python train.py --num_hidden_layers=16 --hidden_size=96 --num_attention_heads=3 --num_key_value_heads=3 --head_dim=32 --intermediate_size=384 --vocab_size=4713 --hidden_act="swiglu" --norm="layernorm" --norm_place="pre" --norm_eps=1e-05 --positions="rope" --rope_theta=12000.0 --rope_fraction=0.5 --qk_norm=false --attn_scale=0.177 --bias="none" --tie_word_embeddings=true --parallel_block=true --extras=["capped logits"] --init="uniform" --init_std_qkv=0.0483 --init_std_o=0.0 --init_std_up=0.0483 --init_std_down=0.0 --optimizer="adamw" --learning_rate=0.00235 --beta1=0.9 --beta2=0.99 --weight_decay=0.068 --lr_head=0.00924 --max_grad_norm=0.5 --warmup_steps=542 --schedule="wsd" --decay_fraction=1.0 --decay_shape="sqrt" --final_lr_fraction=0.1 --batch_tokens=16384 --max_seq_len=128 --doc_mask=false --train_tokens=156700000 --max_steps=9565 --dataset="wikipedia_en"
Each number is 128 + 24 x the weight over its row's rms, rounded and kept within 0 to 255. Layers, rows and columns count from 0. Numbers have three digits each. The size before them is the row's rms in percent of the matrix's.

# layer 11 attention value, 96x96, rms 0.066, rows 4-44, columns 0-95
111:177150118122095143113116135138137128111131127155116103154131142099104134118102144158106149147110139086104127122156172076151118138140098101150122148143147112137143126123145187109164131110132131122160115123130118086079159139084164111160109147097122122128115141127127128107060122132193168143
112:112135147105165141155097150113082120122126135145156139110135109113112160135109162123102107154144140126120140088114106125092101131121153117155130106101089069076112120146158175119121155105162165094144159122126122111186121154149153100128098125098104140121127162087179117118115105126133133151
105:157142144151112135147138149105114152086135082116125174094155105143184111159099121187121137175143144114116113151131084120167117140145148157114149147130147140124129140142144128129119109111125122122107131115100165121068077080126164143113093117156133119124121135118148131099087157100130142100
094:183101127100130131130113133167127152114102094114139127128159123119050127118150094138142176137103101109075111104129131106130147136160149134134115121098177142150118165122160143161104137111122172133128108133096099130110102096109129077100135142099108125126164113102182110117137134137132117142
101:126141121141148121145164086120104118109180142157123108127112166139110139129146164123107103125110138130170162121108129127086146140109132101156121145139119142128148088130133144137092134150163134155125165153084126154148068091127118173136112114154140159194105126095077145145139132145084139134
096:120137171168124100110121123145123088134167103092120121116116122146160095099097104176099103126159131136145132170070100154108145178072116120114109124165138163120144133127166107131163135125128102122126150098123126154123103123162102123139128137178103144145130142146104143105144116120074149115
092:159091123137107108156094171124117121133115077128145126131079125078142095102113125180126120138125120152095162139110104128144153116154130139145122144147131099143115163145129124123132129122130107137112131143123142172151154079129141107151109091151148182106140131190127114094115070131161167139
106:114100095150136158146095082139124120111133108138147143129111111158135116118128079121092122113172149188111102123139112129122104134119154141137143150086107163181150098112135084125107142128134118159159168119132181138104114148164120122111113094149129140092145186134122117141139144122112111075
107:119114130137134174112093157125115153135150151143182153128163097105148128094111110154131144131114106064164122122176093155126105115112119146093132149138111102103093168139117118169117104066121120105119142129127088154149128123120150129142115126148117091140172089146130090120130143117169106139
098:142103088078155089119126161104128128109098124094146122156105153141147160192120148099162132110165077111171082109145137120168147130135105144136106108150125089150105120122130139085154095124140137082120161112116155118130150100122128122136136154127161132108146157148122135134095132105142130169
095:114124156173115122092098119127129096144113126174121088123109127075124144137116175145113169112132080115114132179167112127145092143133137124125147078141145104128126078133160158126133160150149103151102130110127090130129140148095132108144128130077109135140162104136137125116167110123160099170
108:096160105156122139146089089166155132165150140114093102132115159149147126096115118096123102102150121139120160105159124108123118140096112109152097149159123152154124129129134134137155174198111094150144125137141136134131113149157113144111111084154101166117110097113107117139167158103118184150
095:137089142163118162175116140083159152147123129166113142125173129155116131137062097129132111126119152124080086138108121121112163129110158136162135130134149170119140157130108128111178122182128141131139124104113130126075110140104150132135120131120117084117143169145111130135098173121133085142
112:125180088150094159149112094166122097130140128115126114110127130147136122105150172132092132124105106141105141121158113151097081098138158109159134109098140134142149111174095098163125139132075136183149089133162155128131095134097141108140123134149123134091145157105111081135108143105134136105
114:127124141089120123152136139158141098115081120130160122117136113135106149117128146118105168103123084131138105151119162128101115131110087139152093156133141123103101140141156149114147114165125148112095105135131138127142156122153127086118142209105156136108109142101151124127094155055159178111
097:127128120121113106098102171138146136108122158149163130095127136161126094115159173107146139142154087083096100128105157152098086109110154108151102159132112113102136105165128102156146131073144151160180143137149119111128122124149119111137136119146128173127125152154141081116135076139095112144
104:110169194151137116099145136146128132142093110124113125118106107117141084112150134145112144109092151125133125137080166142108171129114129115106064162145119158145121176125114120132149091105181114114116104149115117127155123142114121138130109131167127126145110158166152148117195088131130104126
104:121158107170137110130106140144130104143123120096151156167114119129085129141121169115135154128159077108086147132133097159134128118138127128109124157128154109108100105133118121151142147142059134132099164124105182098105146108088110148151150121169162139094112139136130088159134080164128128157
100:082132150166113112175121086136138130122154157126121104118142128143078134145162123119105106119095146125118126139148126107090127141183176115158143124160108160092161104125114159134125143134122113160181151113155139084144125154122111152077106094123153144108124111085140097155111113147110111106
100:108074104098158134146125126138140167154103133117157137119112128133122120102098145122103105144125183163133148091157102142153163110116105163129102187142128144121132126099107141114171142114115104111135162122139149139085157132163120119140093176125105138114100199120100149140145110114111107150
110:128117143181109144144098112110094141129125087101091144112174129153131127159132106142120134109130161146118105119169099132097130112106117114137157093128169100129169133143161144156116134147156127085116144126121113188118128187136132186110154125128138157140104126120155165157111090140138126086
116:126114130139157089149123107148157204141112134151113109127152086124176113090156099092140102134140145136161150120136112096123109144161149115131123108141100128116119078116147134134121124148142128154155131151137143127124117148156094155124119083139117156115192108089107145149173158121116093090
094:128105106149099132130135100180093138137170082119136137120201112151168089127111127155154103144080150077146096124130136169133126110117139123136153121125173103103157123170113112105154140114162109122123163126125126129076126107117145167144165151136121116144104127112141163144129115122128098129
101:115134137157123101143140083105115119115158137126094149143110163137207092115111154132137160147125108121169138135119133135155128107150141152158084104131100107147143124126178102101124108123167119145127100132111160112137158139112113105094138154089161106113110142096107108180110096107133153087
104:124157153139169139156095129099134127145149117099138116162134114115121128112098140134147089147117132142139143137088157131150123139166137113129119171098081155175105162101100093111149090134082133131101085118105133107132158090095134146087179108160149127156098111152166117144101117155138133119
104:216102131119129093151141110113112153110098117139112116165137137118088154138155156142142162124118114157164110117117113105147140127118149101114138129118170113123157095128148112133145136154135144120107076137094174149140093080114144101141153152097134149161167157134105123096115123110094101147
107:083143164128144135134172141148158070116119129114105169144113128124144124130110136114128136119129104117116133149146080140133132115108107160111103137181127148096091119090180127141117132124131094140103140090149127147122104165111135112137135135111162117131150087097086152160155131073097124188
110:158148083089166091091133126124146100124143124113143102113135114147091151148140104098148149128091115121100125118101141130144164119141096141191120103082143141147089140137134140155121140117116120152144112124103147119130151123150132094164139144123131133126101184140163078165083148160132132080
105:133113101129151125120126125178122098107116110144135122115084138142162104129177169110142115136128119157110118116107121158122105086147151126169129117093128092098145088152110120127133080128199149189171142146139158104126098104123094115129120083140125137124095147113089132115146153134100136129
117:153074141104095143124131111112091130114122111130184161121138090150113132161097138121129115128108146140128145115150156123128141119152163113149132122102097143084131138108104096120140153156188108158116107136144135150127118118147108152134105162155097082158097124147123165081165146152086089147
100:095167111112134131135086165106101125148156149111058128080121147124124143101152127099105121099090118141112099132084114116127103114100142105168111154113098150153143126133160146125127109090141136149093137173108160140149104134086125177107111122135151141142159139113149149181120143132114152118
096:159163093102163142100155137148128108127095138122091128108191142143149130069154106146170154126110154085136144084144104168105127138140088135117160138112137105148141092128131098129165141106131130111148093131117118127115137144150135098144146151110103141173128180133154108141097141113112107098
091:157175170129146129124120130136082145117177112112109116148146148138145147127077100156165109154102170100127082073105120134123146169165111105126142148117115134101171130154115142116149148151158082124141138114142138146139125123101144144128117100092082154137131104144135132131107081119091144108
103:158100094167122112137149081141146131098118071120158160143112088127125088135138152119127122097134137141116147114108137126123147129135157151108134139114133107089111134064092100115120111137148086152098113163142103137135107134132118126128143156176097125145204148105136117119173151123114097153
099:089166090174126120146134102113149156131132148108130135145108112203151134125130103126157150141108100132147131094144089152125118146070138102133176132131154162144154123120131129142126138111113094179147099119123141100155139146131144118130139104132100130120200097086105107107124123133149142164
099:129165177130156122158125104120142119142115094136115145170122156133117124115112134104159162142103111087089124101099137147140133083093164132154157151118152106112144132074104127115139090151105074153151122146119118118169152137080093109117158091117108132128195111124116123129133139145114117134
105:132106192127129109154098140113102122132145165131145147114099125089124165161098139155087143126156109135140097144161129107149123119142140165112123125152130100110141152090161164117126144163067155136093144130118120160165112125080133102145106105104182107124131119122123124181141139102155109130
095:115141091189134120138132126172140129161103145119097115121090145136116109090137176116118148098112131126151136114123111145130129129072138110123132092110163130146111128081108120116151126130094087161115111109107135124176161141093170148109123134103130125139203129094128136134124114179150146102
117:127110170129128133114127146158118146108091147134102114152143159095095123125089154124108087150094122116129120090135131156121153143132152106048118144123116109134148132100126129148172126135127136121137121111115172147155124069123129116173120078158159124113082151145087123116159087123151125156
096:087129093154110137130138129148114146128100114080119131119140097170146099105123182164128138190149157105112119110176089138138128102126150146101122149121131151127102119126133132160191144095119130127127143104133121123125153109166128103094091097117100134129190130132136152130144093107144082122
096:155121091073127114123125139134124118154145152129134144148144152084116127088176132052117105109118153139130126123109127112174126088130136117110138106104114161159108118086138173117138136154117164121135117118094158143137100147155203159148099107132140112143099169120113118149110125151129115124
# layer 11 attention output (transposed), 96x96, rms 0.0622, rows 4-43, columns 0-95
115:111118098144124104093122080124125115137152124132116120115179164139112115120124117146181164136166140172097114070166118114129135128162132135126171133144139132110129111092145168151127135145113086095159145110070113149140122097141139125125154094110159175139121132172132101090137115124130105103
114:120133077107130119102111148114128149095130120150108142115117142154134080114114140167163113169140144127096134108155146068133117132105149149125144114170148167128109157124115121128142094120135149138096128108081167153157121140114131088121135142090121158136148132091097148152091182164166091124
107:121162112087170096156136088117155176113128140134127096168081141117098159101136137117125120099136109085115136169141148089141131124146114151068137115123130171115126142120150164171121155132109126107123159122086115130152125118136142122140152094154144177127115111094126085146162129124094115140
093:105129125119140120122133141122105117161121070158132095119153100146155102117111142125147167148106100112109129115140152126108102107162125132123115127179121129126123130073114162100182131171095127102139152113154141082088110083126154108150148111130144144170080132180139146139118127116150108172
102:156118143124128161119138115159145135126142127129109152142118132113148145130176109078133066114148099145138123136134132088131131126113137100118123157120171155123084142114150111099064111132116115163062143116139111136136139150118137094084126164153116088131115116127182112126113178174121149139
099:162133098143141160113147097146153166115098177135131147142105130083104141133161133067123097102119104119141151140135160076143152104111158087144131122126079118138099127154144109109103164144115145151104113119130122152128132155132143167099132134173147117108130135084113096162129144131072142132
092:118111117148144107149125129148115108093153167096107103149115171083096125123161147108112078168138116110102123163167141128172149072086142111132147106128131163108118110084111135134171139115132169109123144099102127142125130122154167113114136089134145136114174157142129142121173110102111121139
108:097118148105157134131124159125138163124117155133129142165084136101129111124170133100082101122146122138144182158096147153162107133125158143095102108095105117141102146134095113103145152116160136118066127149151130132168088091117098140131121157133119165129110132103124107087152103171138165134
109:156116148109119160134094092086135129105110134163121131117076148122103117133108169165158180137098125167114105127133136115111121135136070113136145078091149127139147134122111155135145116146169130129152138164138110174110148111129116100178121134130127087152155145135087146143108112111095102164
099:134129141107117092125172077151094110109123146151116099101206114122142174115118108160101084138116164144084122119155130133131155111116119181109135137139143150125124118141106151172125095093143137133125100153117171158099138145096147122111125090154134164120132139130141133137129117074134108118
096:155159127184122112093101098125116124140134115124141127133146144121103079117102148136105132133142129104150114112163144124133133152149162135137118142153110138091148157093122080112128138134131115137165132081100129152083110107147097134161041091144158142126143161163138171092131150138120128103
106:139098167141124138128096118139139104097084137103074161144116117136138137133157124096146131126153129128123131109155121155177113164121202084167110118099107101130108107154111077092123184125163107123130145154133115121143145130137107129100106149114143134122073116122142137107151152153139159113
093:119130100130156116140099166138178172131136153142129122129137098139132109141121174119130188140109147117151126146115154129122085090170107145104115108113127099102136103110144145164125170144090128113135111191142152095128130109139081096125138130115137164081134129134139130130097087147089139088
115:126093138105149160155115167129141121148120114095106178161109122112132123131142163135166124105170140118178123125087090158135149108151159126099098149115085106118157160096120117059167146137135096129078157112107125133108102118127112108132123141139100123101133137115150153107176116149113136136
114:134134131177113108153161095129119105124094105103119132123168111122154118133124142154122139097132133153118109090171119117131160105143141179117144161154099093091151122117096172115120103120129167143132156097152167116102110133110141117145156153120141176108119098066127087146141137154136077131
094:177102117141137165138141123128145100139152150154147114148134175118098142103095147153132105158137132100124139101143097170108134114148126142130136121135096109125122145071135152060144114164123143143108107123115156153096118166106136129078147139096074104139157131102086154135103142156147103150
099:112113146145097180132140120145098107141135114098156135120168149090106128133112138102114103144103123125156137145134139124104158076142130106095126166124110133109167107148153133120111119180067152148130137110130124097118132164136131141130121181131161060177135124096093109142112149115128167117
100:135088137148141123163109130130141116108122144105116141139109122117093140159105101165150119097092173125144157147136124138110169145121178195112114128084128114143116155106134125100141144103105143115132112113104162115085087133129153145106101107142092116113117173126142195123126167101129107160
101:122083127128148137159106140128128105130129153153155166135091176143168108124117124127110141139147153106139128156109115128110059142132159152130089158149113094134129090134147093119124133120095110133092117101111109152136119136121142127097076162107112139132131082142149162114140139204169115108
098:092125111100089126109128131113116160106122188114118163091108110122115113152139085143167109163121153156109147154132130139114125143115119147157137074128126116105119135152110160155088191119188167111134121167152133098138175095098126128124145125088124139117101108135118103125111120152132157132
108:124121111115158143124121113114162134098053110105149142141111119107136108105137160115113166122119109143143079126088129123149108139116137114129107156137114152132108142108137102177113113137108178119158103156120108073159110115158132118125140147150145172078127148136163122106151192129159151107
118:116142171113150101123110164116110106124110126178138155141118185131141110115116110104101071131133141096115113136116152144110073139119144134148110105143112130161112142158105094147129157126140081142102143163179109124121162150176114133129107137090119092117089090121112154104142128156153164133
090:115150091111177168165116114119177136136114129101123153126121166161089154118134191123134159112140133137135100131098125091117148128142101117078096118155101120092132119106126150091078150123112147123137095151112144082109169120144137153140145122168132115095125150140160106131118149095135149145
104:136154159125129146136158108111141142134145148115108143139137160125137145117161092119104061080185137137117123139177113128112109124095120127099137133111092182131131118155122162140157059110108131095127120116095138150092122176135136156117092149140145141102103135109137090098146124161141152127
108:122099128130137089174140144116108120130170083098112097136096140136129141172109106148109133126114128170135145165127139150142109108122148085134156127078149166169120072153127161111139130126095145135117108129117148110157091171136141116165121149152090098143075158140136111125129093098117117129
106:161169103132136102120165147156115115127146116147153126107156121094166166105159134114137101138116120099117114149123163134131150076144140155081116148121127157133134162083114159098139105135085105157107164118142118085065122139131130105146134107158134142109121102150181125095120130091109144136
107:122131137131091163141125084121133149108097191141111163110143054137120132121139112152127100104132119107132143143147123095095118163122123126161126112107123125139140159154109113137088157099116119122163133132159123143071114136153101167127072134120173133143166131123131147161115146175112092120
111:101110143108136137121181146163076164162133120130092126125150101169147128132097084120106160115137140140102155093127124101131126157116139119146151150155111101101113117096144163114144075145142147099109109131162127134095100152107183117095190118125108138125130160139110153108139101113124133157
100:112140102157130063163161113144157145108099143155133132175134098140077117085115171125130129116124096092117132117138059169110141097154136114133147129139081137151143160127130129165107133126110132114167121113094142141133120112161122124156126114094110150121143141127153116156122171112143082121
118:104154146165152154154129065102132140172097186127104122126145136122129146115152112163120092129125118148117138132169099096116157142123129125077136110138120146111152120102134115157123118075158141111148119100104119129096108095161162112163126114143103191120091158118129120146095124114145122158
097:123095125146141120168130098135116134098092154118139154133108124137124073150101143113164136138149165119100125145137143203104119156128125138124113096083108169169143110156110131083156133153087150160130118129129143141104163105125111152144162118161114085112128079129117134139125127093125112085
090:132119126150149141113130124131107115168190124146161113118103109100097135147067134129102165152141126144141101117119173095158110139108143099117114126154155145110075154164147128091133139176129112092146135134132108165174132091131126149118082128117108083111124139134089100153119114159148140137
082:113127145136110157078138156148147120129116137201091103057126150084185128144122117127091155126141135121121121161141125105187137143087140118115126115172121155123122094125123125081159084149112162147118110102142133140147121111152129129134145153101122110117126123126127138102119153137114124081
116:108172152124140150143161084114122152166110147122096112143149133124111149097144127123095145162113148129118106106126140141107135122128119120092131125133114177102149111101153173164128145102167137094115139145089102122125131113152112072119111095194174192101096151133130121127110125112138108138
097:133144152080147123130148159142142195103100122119129110118105138132163127151142140077116110110112114142137107118133140161096130143135082086143103110108150150118070128121109172140134094144136153117087167165142134133150167118167103100145113126130191125132133109119118133114111144087132141093
103:100155154116110166123160133152141175127102105133131102150148147138161155109164111099085146133124142109102076130096138150089100120140106116101112133135117151133112139137142174123159139141122158116102140150107119122097161107172127087100093124178175140102092123172132112120093136140146121099
103:114096143149120167103144154115136111110104093094130165148153126128131112129118109128130110125122144093078139152129145124132093101133138140137100196101119126200140142106105142127152124081151152133105110173148137102068127158096150135091166157128133110125136111140137151106176143108121120123
100:122141160110125137147124133130126173091113141116142135130127122131169114144118098066125162116120139116122117112066146166088120117110101086147099149111122171138118122169143159130140146153164133134107140186109097100110178113105117102137139146143176119145113090158096120139121152102111136094
115:127130119180117075123131097093158112129097147079124166116183133144154140151160170142139135113146131121099160132142094081147140102117167097140120121123160153113113120117120120132161119122141111114122130138074088145129098145104135148109119161103119117115140134141197140125112161115117118087
090:118135105137169124108152152095153135122143120102131104143156149154172143135083126126104086131071099108122131130114128106104140172141163077112137128084142180139109117094169112129152108156137136106121114137159087136183142132128114072126106148158144152149129108116102128103144136109153121143
# layer 11 attention query, 96x96, rms 0.0858, rows 32-63, columns 0-95
074:141131168108123126094100154165130143125115067133108116151117133134155128108144085163103155142108152169158094108158124119124113172083158117160134125137112085138139128100118121168085100145113098148152105122120177104137111116148167107134142135136137096163110174148129126132105120129166113161
116:109137142070164074145127146131135090119114171152097127147141121107114137112135135132103150117155121124137122157137163097108102108176105162086119120093158111138126165125134169117145113139115155105140107124162170141134114108156174116127154163127166116107107126180094103138151108129114156160
102:121099165093143077145137129133134113124133146134077088173148139127080146079104150145098162131144144084127135144132148114107115089161128125108103117092147110122130158119117160090110132163116141121123088128167157130116158130144132158107116172139122139132121115177100132155161119113082129156
092:140130093138100168108129130113131108104109129136133146079104119078154098129102146143135095120095101093127137100131133153111106150088130116144124163117133153161059103168140098145135142101149147115104158130133111109157121119112120171151114088083087153136163143104111149137138157137144174136
100:138105143114162086136128157129155136081105141129138140132148096132123140147116123143121131130129087100094148144086158113097116105113124149137122166065154111150068148119099085090125124133150113132112087140148134088133172154142126161112135116143088124185151127140134170137152158131116157126
129:133158085118097181093108097120127144158096130132126165075099126109138126150139139124146105107143097141136158104132121132118094179111143122145141151165154157122110092147155132181150106119156139144156173125092126130117133110116137148173103102100113111096107161109141109120087124137160157117
138:140112128095110165109090119124138156157124140122151182096095144101154125158164107121150113101158116163129156129126118120113090144109176146159151187145162122124103112148155124154138091139142152133169141114112141133085157126102138174149121128073133085121106133122145118118100136131138166106
170:125157106123098198104128074091129155162117126116146155098113130112139129130149121128143099104134124148154142101134127131123126155093147145148143126174140182096107098139156137181146122121135119110159161118090100153092143110129128127164118115101145135088108129096127086120090109143163126093
098:148148116140189105102171092107166149132143125137148101115136140144128141105140137163145184144159160138128134101129094118151112166134096074115107095145113141086150108079159154125131087126098137101118132119128117116184132125119106089134099132176122133163150102138130135104144107131129118119
091:124110153124138093105108178198130123119130144119146123115139165149155135161139121137155172114144110127130094149167129084101128116138143113138096148122163117152121117182098148078116097146128129151141113118152161141113128135148120180114117164107144089150085105180112127162134125141107138129
095:135122149118123115102082132139117097110142100138144141148175128144153115158124154095145138134154135096117116134145136104112144160101160100163119104151163100137101095137102150108125117132087092153126083161155128151105098145078120106111184127125156087168153104149135129124138165171159118113
101:104147133124148170133158083101147158120163134137114156159138117118124150064113100162129132123119183112153125110136097137131181121137121154105110112129109151075147112103143153150159109099170122055126105104130094114091159111120125115138128115115116166114123089123122152142117113119113119152
100:128139146121123096096126176139102094128127106166149121136112139102129089093121161128100122117157114162137144141143135131099098101082137152110123131156106153148139135142135142111107123135145125116134141105107143098145086107163124080188086136167105152108096156156097135129099195149106128154
098:138152156089096113170093110081148107151105101126131094115146110145153125100115145093128122121169132107135078123109138168125163116106084139101139112166150135128156075122143140150115149141113065114117147156148132151134120137125118104133139101177140121110138129109172158129128103139175102145
108:147074122094114164094090125122090126080112113119135134116124111119108120158153114109129115116128107124136143143123170127143122091166129203153115128137112121153106174150138103118139154151131164151113107156120146091090146116147151115097173123087115118141125129130162134112112168118138182101
099:122175091156124129122116130121139213112106107146137108085142138169160113120134095156177114171107159136145100129133132131161160146106105164140084089126120146093164114116099108148111108129129098114121124114106165093148129159133094163119135135127126133119168154112150132104130112130115127103
112:110128085127119118124108117126181095150158123142140133103155118129155141111119111166143117151156174142142116156106124106149126143160157160130113104097143088144138111102142110123138108096122103135148130089126150123114111115166177172121096147131074057139119120183156114143147112145111102145
087:160135135135134131117111154136123098154156124094176108114131133118125145192113107157149182120172163113112135091128112094118105178142118106102159141114109102175143094094124106130141090148141168154110125096166130146148133137115092142129127109140123099156110090132106170116131128115086149133
096:151153146167123128124138120118098163133082115162095092117115156133118098115119139148154104126109121123140108127138102132144094175132075124114135129173099109120196139106108111115108163111121151149124136119149126086139086150147063126145118098150107148109124160137143155080158129140100146145
097:134142154125131121148108124130166143147104166145098128157119149121172095080134130133109163073100117126134107114136108132132129124183110162089117112094107145130131140152136144129132118124157169128171103156075145149125158132147144153131118147071191125120113121118103116167109132111087119099
100:144139119136177126140153160186115115165176120149108099121119136154149112098136150095103160111143156128163106121148114086102119120107163127100124098149126128109126088155128162101101107136102103169167145139127155120123126121138086107136105181129140078122127137127112078132138166119102145143
090:103119139117110118133121155118145132136137074100137150108170111130166137136145137101122183101154130129115110129134126108097096124088144068108130165080155119157152131117138156125164111144135126128118166128141110178141151120117105156173148115167151112152169075112149157150114094108129103123
083:137098173095107144146141090066139132108064157144123142142120083138130147112115116132109097151133181154134127107081135165118141108143116145146149086162110144112119146110116146137149127145138125083137119150169094158105137114174131116117138125112144192147088148119130135113120112114142115135
101:105133116144163104108154114152104106145143152135113126106135153099075168132106141129127157140166150112111147150134112097116116132169147108083128112135141101119118166117106151102161121119105145098130130073117175161133079105143174115128088122129111131105110112182089099132107136151165145152
087:144184071147137146159142078099118172089129142119084118146124116103117171092156153139129107112131142132126141103110100114131146132108114107091137138160100118111148137099140140150139118136155134100132144135103070109130136107120125119132135087157122157096130138133145153130104109155179141192
092:136147172124132150131112108162105114094166091142119103124119120097127114148134104123140132094155121123136098086145126101109122165143107140101108148134087135115160094133142160121145051142149120184126103148114089175134149112118088142128132115148155074145117093114098137146162127114122127152
084:147106129085121110130104148118178110121148103124140144140111123086160159146118118145125161119175146143091153143116143113116117087145121143086146116081149124159088142117127152123190096148101107078148108115154137121073152129142173125092114145109139134123103099154137161134098119140120103122
094:147167077132161157160151091103124184100112178145101130167134138115099118127169122147137078125124133127153132097119149134119132122125095173091144110169090140100140133110147118183112145118148124099153117138132085093130122117149149106124127113136114163095136148097120131135096124154160132146
100:150102087157118105116102129126113147080147083147109147085106143126155090171093141129125131127154112168141153126096116165120125118126122120121114139112137134125172115123125156103155138134146119102066125144101116117137124161115122137149148123186098103123158108093160172155110128127098182106
101:144099108160133116088113146134107105158142127144109103094142147163135115152107101126138106127121149145133117133121161196115132155101122085127113111120134137079136089153119157115111153134092111170121124144134123123138100177133106140136103131153162063146147122144111108103169131151066160122
087:083120167149136119120097167193143106138164103150120140112158125140145146147140132123129169127149101125116120164147102048113098121131129100153115184095130104183117132153132127124129095128106147135126113112134166127129147124141162158143095142130109116123084110160107103146118118107136160136
093:129148140116137144087140136121146141102123125145147162141143151139136169127155086114130112076138150119132098117132172162104130092115124172094101117128141135109102108159131129141119104129152119085151131183148101148111120141146087100090129128139191091100123086149141099089114165125144111093
# layer 11 attention key, 96x96, rms 0.0865, rows 32-63, columns 0-95
092:120107143101132115099113139098144168124107083102124157134110103094139103144155108136139100145166101116161158097135120195140133125095140141117106110150127096145171097149147120111170114103122131097160135142110185131133131148162130108152131087105189122151139142101113118154087114122126128104
111:125127091120109120131098109130152141118127145116168110140095133140149141136132145092124099096116077122167160100091163089118135144088148130152164163090111148159076142114128117149089138119130164162107167147077136121167134119086083132151151122142157149115142148115108146140115111154141153127
109:094135144162147108135157133131115098128143126135141133159153176141105125124100088169136166152111174133059096170143110119129118126121149110111116101157152143153137126149108135096147147173119142127116102087150114106114141133130178131105121126121079107140124091160138147084139165084133112131
090:133094151111135107131115146139112128101133087132125087177144128161149118131113130144112134116125131124138140186131131155134120035138138157113095105099121110102162157175110132087166137097118110105162113124159157171108139145152152106089135136131144083151113136148138140136150132110122128159
088:143098136091154077119064150141158163125081135139151121118099097126147133086152163121132104146143088158137164120129115116144141099181132134117111150105093121118142120119117109097108129097138094148141110154163174116124105091161123129091155118139131127133135137125145125094162161149109129169
122:127132116105121146107110102121131157150123104099106154088100070131143098137156155090153110111132116158172148077132116144116144173131153115126138142119137151090119122111166134180122102100172145122140164126097127162136097148146093144166113104137148142110152174104123112160108095143111142107
208:149133112119113141119098119114164168171127102088116147081102093130171105140142139103165102114146119147174159085117121131109131173119175114129132139124158132108115106097154108168128083113155109134159171145082113163151125151130094141165119107132137106117149138091155120123121112132124145108
098:116114142100090177086151094117129114169138139161088159103101161082130142155093134160106128087125144152108122132133135133090106140124130099125125151146167148101111142134125149184131118122106150083132111112125107157136122159114148150191107117107145135115105123133105131154113091086105155117
091:133145143124173071088118144147160126107124149081120150092154131140089123106146168113129157182122121123139168143129123090110079150128148127125128106159124162159126115161112133121146131110124120129117089113111139106126107114093077120079134165103125109163147161173115120105164119121125115133
095:132147107143128132156072101136153142100146112084130138094141134108160099123135142121149104144165081131160158114136102160110155141113151140151120164115143163105129149127112105133136104137121079196155159142130087095138167105106156102126135110136136119145127107079109130088157136163147133106
090:129132115121114140108127138138121106103103145110142133146142051129132133142149128107075141116174174160155149120119124134169147138113165157123146094115086176107123084116110099082127117091140129153143113133140114106102100113129162112098166152141128114142134129079147178120146113154152125102
104:100108156142089137117105161112171140123149155158099130065123160106128163122113146139120163143081116116183121086168085117142126139154154071120126127139152149141121145125108151169139104124134151084124130105143139120143131127104156146162100131123161153111094100120136122140143079122130150124
101:163152131117151115106129138129106111118096100119115156142163172113094108097121110146155074144154136083081139144154125168156139126073098109129126165128129117137134196126144140132142128146127132147122092139072099119116128126155116108128121081153165114113108150094147121114096137157124147151
091:126143138121126173143134122094104118122071105108102121156124117117134109163112097126196137110114174132159119115090133152162136128148139176107134088104131141119101105141146133088101150115139122132147176152137143135117116088104111157161132145125145084127121152110148144115129139198106132093
104:128129109132089168091145145156102132137127143141171112154153106123144139119131098155120130085142140168087078161143127114121129119126120159118120129145109141112127186112162097152106141122140127152112160117146130127128109206182117130133136110145100160083104103106139111116115128114107170088
096:096145142090140106167111206152132134124095137111112120106161115113152136108154131100106147143119134114158118113116154111135113162178091151120105157141130138125170109143107125096112105105118107113135185130156146101139161075121115094129118172133155106125140147149137093097160127136088125128
105:133139108192146117121105157106120145154130157139077100140146136103148084097127111133120129122111127131137118135097143116124134176126150158126060095154145123142180154126103121161082105137064147086118124120147116109157113131102127124141131106136131143109152069081123136130148120138129130108
084:147150118133158120141114123126148113104093124097135127111100163104078119136139157110125125130136087097135156140109078186132116103126137151130156096158142120177150101135122094146161108153129117179100114104139152150134116143117088144141129177137095109143139066114095150132137157091108117145
086:121147140119120105140158132153133107140083073114128144117132145130138116077161139071148132113161112107108159134126132107161121153139078179125128120125121144146150172153135139075157121124107113159120170122113174111117174097144072099138141128121165128106133124135151116135120125145103089152
094:120099139137130108128103112145146109145148140145082132110135152131138139144103110137155086160156078155138137090139106143109141131159131091082102123136150098131117129089143125160135124146133166115172179130135154143121112150117173102142079096118131146143098168137072112108132114141115105071
099:150101130161153141107090110149117122153157093109117131106121117138104116140089133116096079205103130126145136111163152117121140143125115110121106152158105128159135135120111111139091102136139137175162169137113142099126145120140079072116112097122147117113127157092103118099142134163179136111
091:131113119110171132125136128072164134126127124151112139131119136142123104144141117141165116123110099072118160115089108189139115092123102095123143117089116149162130074115122154117164124125158100148162136128163120145144140125128131161129151183123086097171148130119124149116148172113125081127
083:116105131118095144106152130102117127123105126112047129118116143102119133142142129118153149140122129118164100107099144116089140117112191123099177090126165156109094132143117137128109146173127148115135157095157114125098099149101127161119086137141157169077107141116154129139117093148109149107
099:102148094182118099100118121128099134135150109125095137132175118107151130107124158125122132144133125153124160128110130120109153166080141114146129149140152144121087162145107098148160147140118109146105095086053070123154153132131148140137117075121121153168139109130117131150115135091159142099
083:111150160101120126129122125113130124153097110115141137158087090150160139112150109126150163113118162117143162115147071140167093105105107077138153144141115165127117170129123122125129164126148172097114098112147133180130153139150113151122101168083106115147137107163132133169100126111111144170
090:137118137137139165138146113135122142098145134100134077108082142108103135131141111118149127147160090102150122118141077169163133144169116115106139127130101164155145129118146108143149107098156124180165112137155168155132115151147138145097116122092141134122115106095055140132169090138107097116
077:132131099150126126090094135109136101140116152135102150105145156128146115110128114161133086104134144140146137150078114159102151140115193116113133097145166121153110159094131107188146161150119115098148131098132089137135113155115156178158120121136130160076112090094134154115156147112148129127
088:096127138125109144150105135152107121159094121118139167123107121092140140123127134131096152134145167162119133135147110095134107120140120122139089171152129141115103181152142103144095174142113203097148137131139126135109146147143130162143086136087170125090101138145110100166085107120112153163
096:112121104099151110138156144133122092104082093143155099145144131172105108110131125146141135143133148097157123130120112183143089152176083149104154151115133135135120124117138119122150126083142124068112089128150086142140141106182116130106167154141120064123152123124129102109124095119135129149
096:127106138127137133148117124149125098139126097099160107119136110174131103101138161101085140200105143116149148117136166101125116154171106155127101101108108140121126094160166119100132104119096144159142100140086109093118131050124110104126136128155175096126161113137126114105133102127118118133
086:148153135151150129146084137117121152098164123125115154078145140092130135120119111136172128113125082072111148149106112138118148115112077075140093158124134127127131132099120130145170122114135101174127144139106109123130146122116143133072148124153092121171114105085104140117136182088145119109
094:159115128146135142094128167162151106138118112119117122081122119109137120148114131126138126153163130185093129114127118142137134161130141117147077136101127154129084094142147077149118138133147173136160190132145128087104142091128135141142057094111143147081117110145157144110126103145102125126